Weights of a small transformer language model: biases.
Each number is 128 + 24 x the weight over its row's rms, rounded and kept within 0 to 255. Layers, rows and columns count from 0. Numbers have three digits each. The size before them is the row's rms in percent of the matrix's.

# layer 3 MLP up, 192x64, rms 0.0929, rows 12-83, columns 0-63
082:122164120108142137135140134081152151108168124131148155142120150152169131129093158120100092107094106137133127170143109151146153128125109109160127155166120139109093121062098164101137142156103115
099:153130079108112145127151097116094143108136136103108129109160143178095107139151151102133112158150106120168124102087143144086184149150110101108134145123114148111099141116133107155139131132140183
060:104148138129106107108186149135124141120117121134113131098155078122121101135097099162143167183140131128140143112186163123136130144135109108115126093131157114142162124148139080135110122144178098
098:129102124106137117112125142115088139121053132116128087137115099111134166135176092093143161162152161144122149096092166095111126109092116137104139122100151106131146121152138130146149138163124116
091:109094113127124143140101133100114152130181145138144166098160174146141145116154092193110141095131107141103146121132096130093117138114100104108143182152114163112143125105157095110126126129139144
087:132152092152127139112121109131135149112117163130132140066123147132118143093085080130121147132064132097144155110131141096134187133152184127144123105130146138089137124117139169132119155126117108
076:144138075091128158132144127126134142103134154105111139171099140157131123144137111140126118063120137161091119155158124118185086128119087100183158129156151127136136108145122153115141152120131134
132:146160120126135149117126083153076139124124109133110104121101110181118155117110115146152107137113120116170141136103144115095118137137161132078094115116123164127132158133118159187166081127158124
062:119128164141138126157082146131156148134166186086099118159123102122115109110130151126139110136126124142118116164112121141151163107121134132161113134113098105124121095116094104153044138151155125
116:165136150106130131116137095172129109139144138157140126111107125138081072091063127127157117105144187136118118187101137165123132155160133120133117111128126126132137111113118153120109148094109140
121:116113143136067109126159132111142118127129148136128069133121167117125129171098128157093126125131141129104141131109125112126098085114105193109128112118150120173131128134157105178114170134165117
112:127142176196134136142142123122162136143145113120134077087151145136113127170112124136145119098111132114127159158133140118114140086066142182125113083126109134095138153123131101128118149140150113
104:184162126127133128122111137127069100078135131114150127090116174135132123116133157151116133113151153139133114133140094120118108125118157062114119125163142086119111130175133147178129108144122107
103:123120111143129124142165086097075149129147098140112108118159150175120121159152119118164131124141143114122090160118117089151160153157145084130149104112103157123129105152113096136138069131142102
124:089088111130142145091130114144117089129136117113144136119150140143119112139122101148153130161118096109137087108167168116174115151122070114138163136140145101127100174088145170156112105116139130
104:131138106135158106133115144143126199125124121163120148094127095126101148126162108127121081076124129114105181109133144118122151107120140126119158118111125081126106192116084122143157118114125147
101:109144165131095145107187158083147115120136112128126091102139121131129124158137134146133142124118129107092177143128136131134115079138095178100106112136134051105140130104160125146156138120124119
101:151108108125143112108150137123121090152102167118122104172113159121099120120144054134163124160117138156136157090115156144130111127174151150137129141108181090113137118142123133109097146106160136
112:078161112121173120108136126109141137143131139110103098125147115110152126103110118121142127148094143107137090097154156130176122088117149143143141128098118196140111107105138120166108168152103170
107:102106121141126105129151136099130136153123126098150101137089110100115090081145117110129163129161124095176125105114135138157076139146150103141177144133150126156136102094112136149133189152107144
140:155111125073085111154178114148174142157170160149103136098141145132111116102141116141127140154143107113146152103150131118109117161105159125111112101115147114133138163150090100082119110094121125
108:145108140151121118144173109146156135142132134150150140102127113170131101151099155077170134126133146121132160157128127147117112136104090123152080162151112154126129139080109081097138159091095137
092:155123067144155110080123126144083127124131145124116075114149164131135149139086116128095141163127112100145090115113176141135169099097128131141127131105159142166168110140139154148115119130142119
095:098120097139120124127114093152112161119107128203121115083152130110140141146130118149128088138147106130154150116148113104105161095147124149146104111157141168150131106138103092171110109077136113
082:110148107152121108140135130155122112159143115114128099146145109122093149082165094158100155117139135137113110113107163126139155134059112137093163130132122111152179116165159104112088161115118106
056:124098101116190130146116133118136181145127116129107141156149123142142087164147096131133163126126138095135124105083127133109106186128116162101147118125071120130137063107143120131116137137137117
111:104118136162158126145098182172129125140097140122151141124113134072139124151131104114102107116122144101116097106118130159126126087110114140138140149136170137126140117072202114127117143163145105
124:151142132142104101101117151098123167124147085172122148110131186134119108099107114110147116100159161148121137140129099111133153168190102097128127136167092128137138132089088121130151130121132109
099:110160109152136151129115149135144127106112104125103112122126106133105124138126137109118165144150131123137106096150145107138159155126096084169071142108148161123137185153099090161116084096149091
111:156134140110135116132155100159133107115153168109124140149087126127111109139069146159137122129124112129120157138132134150138171134151083095080110118135132144108135165088080096133160164168117106
086:095146134148054083151145125114171114126098132127148135138151151106107106125089135105142108132149099149129148111123143117144135078109127159119089111140120142188137162124154103103092125131153135
100:131156117164119165108122127102139122129109117102138145186120101135107131108143159111126128143092124119157144091133147115132125194200138073133131134147078131078119135120127126139118141135138111
086:101099175138098119145146144075191165125121111127127141165104115108149126153127137105111144120133153117122152102138130154158098089122108149142113114151106072144120137141117101093108160149112161
110:128163112127127169163166089143108120171133087117124109122133096129119093173177164106147126177147111125128118122100124109130136121097093103135147113070143124121137137156138084126131128092118130
120:131132141124101099081092142079146126165109161106167154129118123100124117114124115117105142103188124111140149146134131147134084076139110145122157155144180107123170090151130148115122146130130135
129:108104082149101115093111158131135136158151133166135104168128162092154099168093107114141107151091104121092129138125116151143112115128101167150130121088122136148161103099134138090116137141171140
095:131137135146146176115131092125083136155128135091129106146129121135127124129122141112139165145133112126173140094070137113100127127106162146136122123084152138154137092181148160145106090090086116
126:106148141143121128129147114109172094164112123128152108167117103107110139119088069118124131117111150157143116100113118117115108148133179134118096087106173140159163149121139144102137164128113181
110:114132097138129124124111089167095123147175113138138156128164134107118135128128106093126081121115117115120149159133110150122114074124091165152131146146154171114126128093136138158098139095166181
125:153141107134150120133132156122168106109127129145113130090108123113108158100145146079124146172113061121169109104165135106118156162151158164145118103101141105117103124136132162173120120100111117
090:166105139083169141102128118131123143158126145103083110112162145183122099105101170143153094143091114117122127123103106113145153154118145127112131116126104178132162143140111103122175119138154104
099:140113130164090115149166164109117128145134139097172100073135120091099151142139083106146135133142150134145163121105131159147120136121158182121114104134145111110127067124126117148144153103104151
076:131122111173098132096160145104100073140130149130122112131147121092088120133126114120113115177141139163139081105092143152140142135105172139099105117110162114112169116133152161118131152125133176
100:123117101174145110182118156136124136115129130151138113131142125118145134140139117091117107115133130118097119112111103119147148090088152187132138076129163095138135105131148115199169121098157131
088:138132142114132135126098150141121124116130175056121167136132098137151143129112179124126163102078103087117149122182166130138145124106132153149104095135138154103134112117117121140119109177103134
103:119149141163134120145128151133156109121174105130113101202139166168117117113168121162110139094101123134114169168120100131089112153133111113089109101100109090110137137139123127155125159123118130
094:115129116102176117163153125112111133105122085184118122129134131134140147208138114151118113138133133094099153096140154103119128149135099179158108120104152108162146130103148102092122124147115130
104:121148107140138163104115134143091116094160137125120109078139138140167152122149161169117097161091122132100111074140119121146134079126150112098135085118137138148109161136110156142107092124170128
111:108142152093141127159100139135123187114158131113182168134110173119135113120093122104164115128139154118101127114076118168137117130146105169102124093130098120115135106096105131167144135125098138
094:169146117078108110118137106138129109150092116109161120106128171152112119180145117116116119121107144098122116118132136119173140096110183090098116110145108163156127146150146178105129104160119147
088:162118122128125118128170096130131127128155138151078107138121124176143119184118153170098172128108101069107125163141123106111133095137123155138092151138137172106121156112094142153135122132114115
109:099144146134163146105091130160121093079111116143099177161104146121158143139130128179128126130117100150088096129139140082091143124159126091125121126125138134164167128154124111135138092136119087
095:131172109107166141129083132134116084110147141113101144097127153070179153103080151117147126108105125119158123128121132128133159109116150107151160144119115172122136127117130127171114096146172121
093:149092155100122157069138115137110117141100137116169130125103099119133142131110109135096205142166129155131088144117131122127122084130114099131154136143141128103150070126143159124102156122139139
062:139128087127158103127113134161107122094117113171109107108138106156118128110122101155137136144116122128152122100148140108115162145136111111142133097116148171167152136138109134221123108071134111
103:149136100104136100164156115130170133138114094173114140132123142133161112155142126114142108152115108097109172074130149093136117131112092165126105104125155135183129147101141111102103131181138119
103:140137059114121128159098123147120169097169081139112120116094162151133152122150138110120130101137134130107163112118063114102143164097131142123165098127110138156114121138147111170125140116151132
073:121122110138137123146118169148094117127151154135145132088095095114137117092120121091153118116147138119128168135121135131139155104117088111167169126138169145141096191127103100089183144103135116
122:108149134158131141136110168122162119094167131153140147179097151110149143130108117130109090099118134129072139158166128130173098066113117143136111137151125147130125110119122113121111115117177088
118:150142079133144082088142167146096092157117126098160098118147114083096130133134109141121149156076138091152104142110130125116142130140157120136159170102110148159137128104101111162125125121116107
081:148119124147172108113089123138106114088141141087120113148138195155162128085123134085179143116123132165094150125111106123134108112122125128109106141154127144125138101101141130179100099128141159
097:127119150115149145124094123100089125117053123128129124154126089126123158131144139130187139141141165121117120082102135117114100102087148105127148126112124071127138112171169119126154098124115141
100:123125098120086139110101128133119089136142143136101147152130121148105152117124159124157163131141119168082108152129132120106132098157117078131123137153122185152148054157119125108108108093152135
111:153072156114091094117171146136110096135076134143153166093101129139105161141145136086127162159106132169146120124122142111128171144096121125123143161110170098130123131143132134122104133116096125
114:131154140127145128117125147109151075149105092132116114076123134115126107114105143128130108131103122086151133091156155111168105125106129113130082155108160175131165186124113119160137163122162110
091:092115109113148149155112111110125124144123108116095119149134108140173096161109130160107107081190114131141149117097125115109121153164120155151150166167103103167129107104139122085088134130115122
092:164112103111130135093130108140135085166089127140142120118129118141079141151108095091148132155134136165132144133087129126138171103108136090097163141099148119100155142141176153110154141084133115
069:156099168126060125091129100131127125119121162119131112147103111120150106119079170123134178138126121152161135144139117150121116048157137120090146153135123111111113118120114147106111099132128134
087:119143150147103099093144113135099114125082164109129138120136109076142132102090128125148124165137117144203091103134136127126130112143144126132132137147144118184129124117168138092084162117100143
099:104142088127126138111165050124142155148139096148117151166109086147160134135163169154122143120126106171130133131151119090137165117150122153130095140126163130137113090095124121124107105145143112
105:124141155127158150122129118131114108155076142128118124156143087066089123171141147111098162155112162140144082101097131137100120139135165136142130089080140119148130120142159143115124170115119128
081:130101116071155132145131141142176134133156116129127111173104154140180106112154113126112147115125121140127142161106103099111124126115084171148109158113182088148113129129105116095137143173144136
# layer 3 MLP down (transposed), 192x64, rms 0.0892, rows 12-82, columns 0-63
083:085158154111115111123169152116113130176097130068128114124091128123141173126138114132140180113138137127099165123128081143127115158134112110105152177139119102149158121129095132085118124128125105
100:133156081093123138127124085109139112108159114148123137115153130129121099150111158149116109113143118099136132100130149160099144118170145079109102144089103148134158150150169139158144106116197116
061:115144131126100125119165094126114173117127113124117119107169066121123109107083132142153158125135131130182133121180168098128113128131107118123136096132152113132156089123149089177114119126166111
091:129127140123204137132140078121147107122156116131142109075142131164169173154136122116137120120116152121098124094095120093142122130104125142117137120079116137155088141169105150155125111117117160
090:138098107158154149154111135160130091089114123149113131133147114124106098176119104103135135158090148145156165130137143174109094129101134073135087137137120111130168127158150106156147145088108124
092:182124137141134121143107118156154086137115099137121104118135096118134139141115133132067132154162105105180114140071096116140119114146151113106145146103104098172123118119128118150155117167124173
075:141146092127120146084131130108133101124150156108138122146128100116121109137120094144135130061098116140091119167157111124178093133118141102152157113145161144093161092142129150090160166112135146
124:147140157123134140091126133137099142117149165113182069113132135132141115143118137115134172139128123098151076114172101175141130125158132095112145100070126138141141115116100138109130119127085157
055:111111166177119131168113122134192106136090117114120147111103100140113125145124145107120124158152119115152117162140107128129106146133118128122125131077093142104151159132109090146079123172166164
109:144126143105149157111111118139094100103137113148114127121192131130117123131112114168132133153117104159143136098133090112145113115119165110052161126086148110127115162175177138127117126122157132
120:161122117117070091125097133138119138098120140114154132093116130113138122142132132117107138129133134123121155148097163128121141116093118209159141115212161133145122128117167102134125120116101122
115:120180151164158133158085151140191140137109139126129128088102134114124107129088116116125101098100113122122153173170117124147151093110130162150111095143154138107133129109104107107092146152114116
112:198164101121126133119141115135071114109151110117133100089137157127118108097117176134119152124142145135157126141134118129109136126129146085116117115128128102117100125157175173191137104125107146
106:192126138138120166108095132153130105129145195112130123145093113138125155119116129129143145136090121139138117092103135117135088122142139128147092123145145082131134136168124173097132127113063145
110:183136118127130132156131118095072137121168122137129132109140137151090122160150137126121124133141141143148131128076119124096116108134156105095070125104147165125134090204124117134166123130123122
111:107172139141159103129122166139138180119119118129117149101124116119119152149151112117126124090119142116101153109132142118138166068090121142135130138123094093113102207117081119154139123111146122
106:129125164114114118140117160112134128097126120104095080073142136121143146139117132140133136117138116111126178118126159173135118092139082209106100130157134077107139145109140120152135143118115148
094:121118129127124149156124071143148154117150116145133126098153101133128129172130166106137125108086140111143113126123166062113142161102134144098103073132104151154118099134176129162132113135110159
108:079157148121169140116131150119159147145089116108100168122125104089145139175118095116112119117121133124093138136142123143165078084109139131128164142124122152165122175120101114135111161125089124
107:081099126142126106122149146137134136142128133104157092143081123092121110101135147132150163106127118089144111108137133139140085128133163091138204122136143130142156115103094141129134193149121142
120:154102095134147148120155095092091164131145189125142109119164098155134144090137116180124106142106105145180130103116165095119120159122142123139117114131155131119139090149126120138122098098129158
096:120136107122114152103094138126111101094130130093089113172150121101144160098142117155103135126103119164146116103146132105137134106134169158115193102097151108137132100172160168138141114122160144
096:142131139099161171111133115135183130095120135099153117136147103135151168104159139120115143117157109150104131094115127058112107156104156124121131072131131119134116121142115130146131126155108193
098:069140101165111106119123079133101177125119129158123140112154143137155150108135103136137103137162136135135164108130125092120157113158115140165101126190133158159116115101103128117118130084104141
077:148169088146149105098149139145141069116132132111162107115147130131127107129131128127133117134151107107158155129106129099113114105091132123163133110091108099135118165127173116107159210115135148
053:138091107137181144159122139125144166135102095143108153128145140122141097184118114137138150112126126099138130100087146120136110178122137161097137093120071129132152069136160127135105125144150122
113:117143156106116102110116099127151145147129138150138129119065124126131123155133143067126141131161146095078137154169125113139143107135116154126146127150066142138103155089082127121126151175125123
104:148109118130084159100138125155113100141095121117143110140138157105096134095132109160148160148137161103154132139110119108142112157103133087138129122070141108145144099118176125201142137139100120
102:119121104125148178140121148115143153108108162128107123123139115142098104121122121120081136148121133150160106124144141133120116193110117055139077112103171139133127157140139103128115108131187144
103:175118152046115122099143103130123151095139154115120155120160119126098122096110116130167119143128173152108142115104163109147138159135072135129139141119130122128123108150093087103129121162146137
097:079173140144066090147123141101164113124090143130149152124136136102114101118111143106137113134151110152116153122121142103129131084126126166156075128152122135186146170121138129106117116149145119
103:132134108128116172106134129101160132124118135100138151192100109110101142141137146132116111138090127138166155096146157136141106192155134076105118107129087125094145118119115106139122156131158089
090:111129147144101145145118157123146121134099157096117127115125097077122164134133174107158099138082125162121100110132148114125138138141154166123114120115097122148176152167130096095072149140150098
110:173086129103132115056102127124137122111125179132113097132135147153116139075112106157145120098102129145129123112138142119120084158143157140096116134160152148130109117148127188122141119134131166
122:136106123139146151198153094154111123114125100140116107111127123144096137153132120156141138175071130154132113111119129113125181205114141103124089112112089128135118154112113116148124115129122114
127:091108127144095093100121166123115124175129116129144159146143159098152110168115104099121132109127112085090159182110122117115119123105122142150152153108102125148166151087121136132129163122170101
099:114104107162169139111111132151115051144137099156116097135163153099070136109139103149117100122156120140150131123140119113105163153142141129122151134171107153139107156114128134100106149136152087
117:106130122115137157122189106121167118159106124126103085145098142166125125144093107147102131150133148155127108092127130092145145135128174140164080134099140174139151113086119113113099141138095118
103:089151113168122145090123120176118121134152072126157149147110123105097159133115153116171107109190177106100154129156106101128147123152127159108132109100116126131110121112134115093146137123104130
111:135145096116112100147102175117152129088139093134121162128107124157142126115132135117128133168110057125155117123110149163124106138124165143124110149108114141070120154184133136160096156132140108
087:093158120165120148148135168096099141133146113139128100140106129084143148117123100086078155121151128132156127097112180115122107070161131134153141132127171128163130107114143159135104139106102136
095:119099174115177121154101090101137105117103130135092123147117118125141115167074150118145133180137182142125108086142097130094138120141100110141127145095128116139139170137131137154153107125111102
076:119098144101162149120111065110149143154119166117118093164109103125172148110148107117160117097138134136118169128148143139106095164122085126104169134156120135115103131145149124093158138123135086
101:130142129194133084193109150170112162113133101148139146133140138121136152127132124121122099130115142111112101130090090097130129096139141137127152081132142095148125118096139115181152112158107109
093:111131149167166093170118182075152140110146088086098174088120128125141110138131149108090114104147096159125138117144120136120128085138131133133126157168107148129128120148119118094125142138141155
105:155127127150119111171105150113140105111170109126119100172115195177130110106155139152113143106108112122131145159100091112091137177135094125099117101101113089123145139131129126170127141131119130
102:114125097107166123150150114109096131100114115155118117118137147137136141187129128146113105131142154092100137077140156095132135165151103189146099121086173110166152130114140112094120116137109134
107:131126097163095114131132106134103112127145134145160065145167119113070124068119112151109172155116129143174123123108162125107112166147145126131143099129147129143122074134147126142135115128149153
107:133115122143152137120148192130144098202108151151145112092154143146131142064126116098124111110097144141125143147130152099117114152090116130146137149144138097138088076134109153132121113120136135
101:176134102098100110123142088129128107148092121107152117114120159151125111150139132122099123116094145104134115133120143132164140091107168084123117115139124152129106143165172189122132116170104177
095:124104134115115112121141081134139149115120119154094123174087126169156149191126129168086190131119125101102106133145110110129136097124122130132101150154112139126160149100077128136122127139101107
101:125124092136093103153168114095130156141171151116162096106147143129129118068142142081106123114135126079155152133142127157162120121104125166136138133141097156111095130101109150123096139131144172
098:113180106142153111109130129142146120148103116117129145108163126048146184135103115093151134120139162123147120116116111096136138087099150092145159156126091158126104110114119162130139143144144148
098:158088139129134213092106123129078107123126136132139107124108093137135134114085155171136167136153131167157096124112129118129111099142136097114149111126165128101160107141157152140126128132132149
060:099152073147152128164160149140106138118128113121135132118122143141139166115122121155116124117097118118132117093175153124114100162139092117107152115149148147149119153091090126183133134077158079
113:141133081096119095172141105122170140125108102158119158136115141136158120140143126113129120145104142097103159081130160073140124129114090172131103103129150139189139147104122121113109129165138121
106:153119062129129128160100128138154157110156079128109115124081156150116144128144131095116120090144144120111157125138071120107136150107144150128176110121108142162123103140157107158110155093144143
075:116128127125141106146124193143085136119136131137143130106084108089137119112137117084120127116151133115125163150117123124138137107122101110159194123161143143139108171130097102064157153110143109
115:122133093143094117146152126155134155150138111105133098131153155126111169131138127096138182103134155090140129116129074120125129135112136115127172096137052094142091140097108156138126146146107139
121:135135100121167096171136140151119122112104091087157135118101145097163171168137145150112140109131132112177127137106104120129147116134100138142169141147072106146069135143113099149132109130114123
086:135137156136196069114109161146141108117137142082130129143137175137142123109126140078162150157108117139080155121096107124121095106115105103095125126143117130137133099119147144151122105146132170
102:138069119144129136104110124138130117102138130138127137134155126133138144125129146137132085121059123153137073121114199123137110097179145115117172138102141131106099139125119174127146118143106164
098:132103085123104152112119137142101091160157132137131142146146112150127154125120161126156167136142086159103114164116119132100117109150126076124134112164124181107158064147132122113131108094144156
103:143092138110126141134089090142089123106171132127123150114142099192101145105148165197137139144126156133126114092141151083112155155109110144136112129135147114136120093160144115144127106127101110
122:117152132127156113137120116094146119138096115129127135101108143126165118088100150129141109144103117106129128098125152070176126125107134114150088150098136192108158158140079129158129176148145122
099:081128126139142156136128103124117111160113105104091107146149108125167108174104120162109111084194127133165161110092122116112100144148117161146138150160125095146148126093154124099106139122131134
097:106106162166113154138129095105122152114146137111129122139137154065144123117136157144099159136106141077111124097148159101132106210135099125131133115123143140131129121147093160141129108153088139
068:160105175122058122090129088132143135122122167121123103146114124117157116116100158129151174135127126143170137136144129151119118043156133116093145146137134109123109128141105141097124107135132136
089:109171162134104100109134094141092133138101149127115160129154108084141130106091140112172124155131129132194109104138124121124154094160134119134109131136135153169114127130171126080101154106099139
112:091121100130117134128178046130177125167149086139126133166107106123158154148156135132127158138112113158138131109129106100123153111132143140131098153109150127130138089103155101121092121152124110
103:132098110116129110109113131146103171093131109125117109118111135205148154117155169165126128159114098153151117146130105095137161133138091188118132134122101142114141133106107148106147113117091091
# layer 3 MLP gate, 192x64, rms 0.096, rows 13-83, columns 0-63
102:133124139134145135087131121117132096153123124127150108147152100099127115135135117189121132121112155102142102110129141148143109107117172082099127118064126120108203126163164144125142118115170111
082:139088097149148176143116079134135128093117132101099135156139099107118133153165182102166128115119089136144114126105131095101147154136111135144175139129096134113104110127176141151126131123097157
098:145118125129171159147111083130128130121177106137124154071155126158164129139119165136093128114102109099097109122113096121116158155129133125132145140123091151133072145142102165114104095104124160
092:144124087128150127148086113125116124084143123162116132071137131202139129119131158149123115108111085123128141141131136108078147128115114137098101122143102167139104148144127118144166093110089153
104:138104155129132138131120141131115074144123103103140113164164126116139099159158157138087126147168111132156101131073101153129090123109105089094151144117117083176124115123120110121115138164119164
080:123132101114159164107105099165081159100124135148116131141136178199147106131168147132138123103145094153117136169131118098121153123127086128161160129138096104122115098141129136127111117152125098
115:124105145109136126093133145135122137138148167108194075129139141106114113132119130121124181156143144138137089106158101178150119122137121095127166106079114122145134102131113128080116149120094156
082:134130099092149132118095145130093153150178186114120093154140117113122106109144121155141100126126127128084142117098119132170160114125138132156143120123181097167110072125115144130094129094135131
109:138093154113150139112096132140107117115125131125130125160175130105127126162164095157111158177124099126148119082128122127138106099104164125064161108108138108109122161179172140142126127127147134
116:110089137130147143126148119127143107151131136149147057153138129128108122122114140169119125127131166151118124107109129097139082098122122131083130108044108131124137121152116136170141166133173140
097:152089137149102136099153113134083116127151117131147054110171134141122138153175128160141141115121148106132122106080143125114094136100170147098142106105101153112150153161146130148141133122152113
103:116112102144114150075122127174113106157112104103151082143144102118075136121122138140156150153091152123133108128108157119155162159111140133127140122059147141123156128154172149144112135113130153
118:162115139131121168104094139145135108132126187113156137163117113107112166102119139153111157140079124130144149084124148126116079110117120132132104140131147094137143145146150178095103167111093155
116:183144131128114125134132128107081142113142130149120122117134124131108128152146145127115119118147158133136142134058117110098129100124164116098086130104115158130148082216125104122171142127125121
087:148142103138139150117115141139097149122159126134093129101109093113099148107163160156127113067111149120127159084100139120146135166104090120109165109090169083149109165143146129126146127144105132
115:115112134139115166099168128128136103150146128130183085174130095125108090120158128141148137142122124126113135117121137087158090113092148132110138111068144106117174092146162134103142144129153103
104:115124135151117152158120103152133157106171104147126121104161112125155115156152191116133146086089131078127128134120153102115118157091120127109116083137098152140129131130178122175130109155119146
114:120142128127119144084109092130102100122156135146132083146137123115112124089116165158154148167082141134160082096140153111129126162134139113132130127096145151117123082139175158142108147157146173
110:115090127122092145132103120104135107156133121110167111128139105125089093124173117118117120170162147156156117134104156156133074141126137114130141104120164104128114100171169166089122130164138158
121:119134128166198186085082118113072119096102128132139113132129094122134140143109130131136100105101134156118114114091151108140105123150114117136153144125141145127140085135168167154151132146132138
123:114139114098141146116081128122099124090129133104117133173123128120144161110162105162090117115105094165144084089131143124153128120142150148099167101128163118125132109175141181143116116158161125
100:128143171092126194134133116130166135102130124118157146149147100134134131109165157115122126100130129157095152116107110066129077152119157110108123093113116104112115129131112114117120109160119188
095:120102128119112124122167121109125119112143116128136128132142121113139141134064146143132129130136118147110122092081131094142112142158165108120125145124122083156101122155174145070138149156097204
103:143114127156119130087166137126138113095114122114157126129124123101110104175135107124139110160130131108143177125081188112128082120120160126129125105121129125107112140116155127116148194093121183
057:174144109097147131155142101121084116122136121178116117102167169125121161104092144130147108153106093112118129139129126106105126155126137107134118107115126156138104146196095164143135104126159087
109:113097115160152169133106160161100097117113141106149126146159135095113140120137109160110116117115149133143085098081131142130110126123146092130121140121195123119156101130206132125125141147149118
126:126110112141126165130116137150107091112104162098139092121129134113098140113154116172117177164099117120155108100104145121132116160092181131124135126070150120137152127157171129167097153138138135
106:133093115112137135113166135095134133131107172120145109169125090077131082130154102132108135151103117096109114130102148133138107136131134118148137118112163086109115093153179142118145184135150169
117:123093122139126128078145141131128152156126144152139075145139111102128116138158098125136096136135130119145132111132175151161061102108143136108109101089194132114140110145167124116127159093143140
083:135104093119118125091134125144126114151141118106215115174157125128101125120136109146096163156148144113137116132066132155113123132094122106089154101093116161109126145140158119124138145112157139
100:139102088106130148106141156147134088129155102132143099152145102081120117117088103166138135132106129139137133090131171141152094116100149132083108122074150126189165124141150125126141128144144122
095:133101114110131124109131117122101142130141102146153124166142153160134082125139089130085151128163149094101142140116101153152089115094102090152152156145159100115107105135123157139174119128114184
115:157080130106138130062102128129120125076124165137130119130136151132112135068097104162133122090104128141125124113148151129107081153140153121096126128155152135133130093145135185118136124160127151
131:133147119107111104090125155120126152125144120140139138146126143147177133096117146105112099038172135090085145171152116127158112091126100141150147161140104140124147101110126139118110127133140106
117:135098116129126148082127147149136101133129139155171062135138119089135117119132117166163135173080110146110097090126130126121134112128142134132138115077175138155155124146153150121087112133119163
095:120100105163155135118125124145121052136137086163110117124155147104074133099142101142127085129137122137126132139147128126110159169160132097120142149171113139120101165113118124088106167128147111
112:123137084130176178123149102161112126083158108139081129147164168182137113126140190161106124123131095130123120141121131101138137143125113134123127148123104161140105138128120132121099089136095111
115:089107141125153141138158155156157087136123139134146119190105106092116121145119127130121154138124151141140117105102163139150092109138144119112167140108139104102111084153155122096109184171113152
125:132105129142162133112132150144126064132121131134111097139129092074112110119153117116126125173089136111138093109133157125184136105116152140110119083091162155137170112159124104140138153106153140
100:093150101164099149133121147123114118131149110144142108170117126093138135121153101106103158103138142110163128111116192115129104082151118131151133121116175125128123108106145176151061140133114151
115:097134087127146149132128125126084138138150143146162131129163166203170109111153146139091116130149111084146140131151151100131129137098109108102116106141084157133093108123100119096104119130117148
090:121113137086170141137107113104163132178149163132158105167111116121164129098168125115120127109143137115133165151139135148086067160136093118123168176145128127122113142135140115101115142156129107
112:134107102125130156109102108117122119109120135144171109125153115151123109133107120140127130143160119157110106075087155102150135090101140141099139112120118134144151114197154131166135102072173157
093:157136109078109159106106106173097137140119193125143117123118108139136159125112172135152164139061121095118138114120157119145140169116116153126129083094144138114123143135126138139128111163101131
099:125088141123136123112146117146154092117146134114142094160129087133093126137161115127157117150124145143131137086115180133127068101111119091097145129093145106154158114149136145086126151161134180
080:129091119149105147135137139119127065141139109119163081156142095109121099139125089140125149157131161129130138125107191159119082122112121107134149111098146097121109115144186129122092125148136155
111:136098098138114115117129109143103117141102117144159100166145117120063113073121093131124180124136125123164114142105144136110081196134125108129146139132141113120153080160151122128136147145122146
109:127132128146097114133117076107130153055164113094101147165113117121098117150106127152139147131145109109131120120134114156114158127182168113113103121129134147113119193111136096117134171116127138
120:108110123126116156112116129143132100119146147113180083153142105092123088092147111155117148136114133108131123122105160148151099124129109148103131123088174107142161083159161145091118183149131147
092:165121085157112159096137104126118080107122132097126124087158120131101104141176174157129136100119104109137139149136135075119156150107129120142111137111154152114121159180147133124089146106108117
111:105113099150149121119175118102139147146153157124157144147144157146168080054141145111096091112150131076132151140149109171174142125114121138117116141125116150129100130108109109119109130117130148
119:110098107120143132119121120152142083124154135143111064172135135141129094096128153138147112126095139139110148101115189120152079112133083097130143094098146153109143105156137125123113142146172131
095:135132089156161172138070124120083112102124150157119104115127106152100129090124160166172087136108134153104123102118111131128141154151168118134120120102148129135124156164127146144158092111129162
096:112160128138108171133150116103092140138143118089177129131152137092141142132129148135117110101144124067120108107093163129111089163156106123094139137113139093107121119122149133062122164144143145
057:124106170147157130110134136146137057129152162133120086147133102105074135093133120164151133165144121100145129084098165140122123104145142135119125112078156115105123134090130122128119156143158142
100:125085122160088160104191108124121103121152113119161076138173117102125096134138146117105136120128170126139136100101158137156093123120096129123125111100157113088126156140142134089123159110147134
075:135098083094159151085118121140064086119148135137121119142130100161111129067117110141179128115119155151107129102105140130135129137112133088121138131104160102136113151158133136161120099123130168
105:118133147138155132101106129104135098113132146177122135128096119121133100126119128163114073134127107155095111136129186130143122098123101143130106180121182170110171116154139096105131103114153097
101:141130118093157159139103094136114153124146107085140158132114174175166165128150147159116131064140086152128146143121126108106119150114094112102132135137117098148075126149130127107105117131107150
079:144105079145124172132093072138078110103140127152109118111126107149116148151107117148143112116114110132115114120122125080137198139165136138149121143130153165104105175137131136152143108103132106
106:154077083144104127113154126160138106083145140136119126119163138128130122121122135130107091144074115157140086144127188110154149112170153123133149111102147157126132133128108177155115139120125168
073:139107093150165172135117122165091129136162110127161090140179122148114125138141130127141135128131149104131138130084140116075103178125124131101153122128084118090113175158150130151162118121110138
107:118169108117137170124078083139089142115182118134106105138183115156124097129142152200117114115152130097090114117107144090109122148139120143145125115128127141132136110145145125138161103138140110
101:154125102147107117099140144115148076159139157118096105111149106115116114153148114137126095155086139117183119115142185128154133118106151079118114127083177092126132120131158145133109158115127129
078:156128100135150150125151128146158121090135111158132118088130127135113132116123117130144103131134111139149114088130162068133116129128096149093094095087181116114122086168146122157143149116176167
106:116129139138125152141131120104120149093136145111127132122138139094148108111110174155100144129100135074095134113141169096114078203161094137163125131130141134139107108150106159133106120162097147
063:142138100070161152082123083097103126114110144126171145122144140128124141118165148163130142134136091106136087128103145150122122179116115104098158151132151151138113136120100168105079144138124136
097:168123110129147131110129134136138092119122151138087086172131142124094095113141097132124119145107143171114129108138133087160108126088167137120128109077124115143166142123137179141141187122105152
085:123076148093123143175117097121136110120138091112131102154131128133100106114157136124162132126138125133154139130097155150135074136106141104122153149117118072159092144152171132105115156152093170
100:144089084125107127107121099155087154086172107135132119118129150199159137100161155167135116140119104125130141154137134100142152113109091150120128151139117150106159122108123117120155089113093135
079:124108116087096135121118105100104151137146144082107123158131133156139120120191159130140104105136105169112112128109115094117100144156101132134155122118113078146099141192157118127130117154157154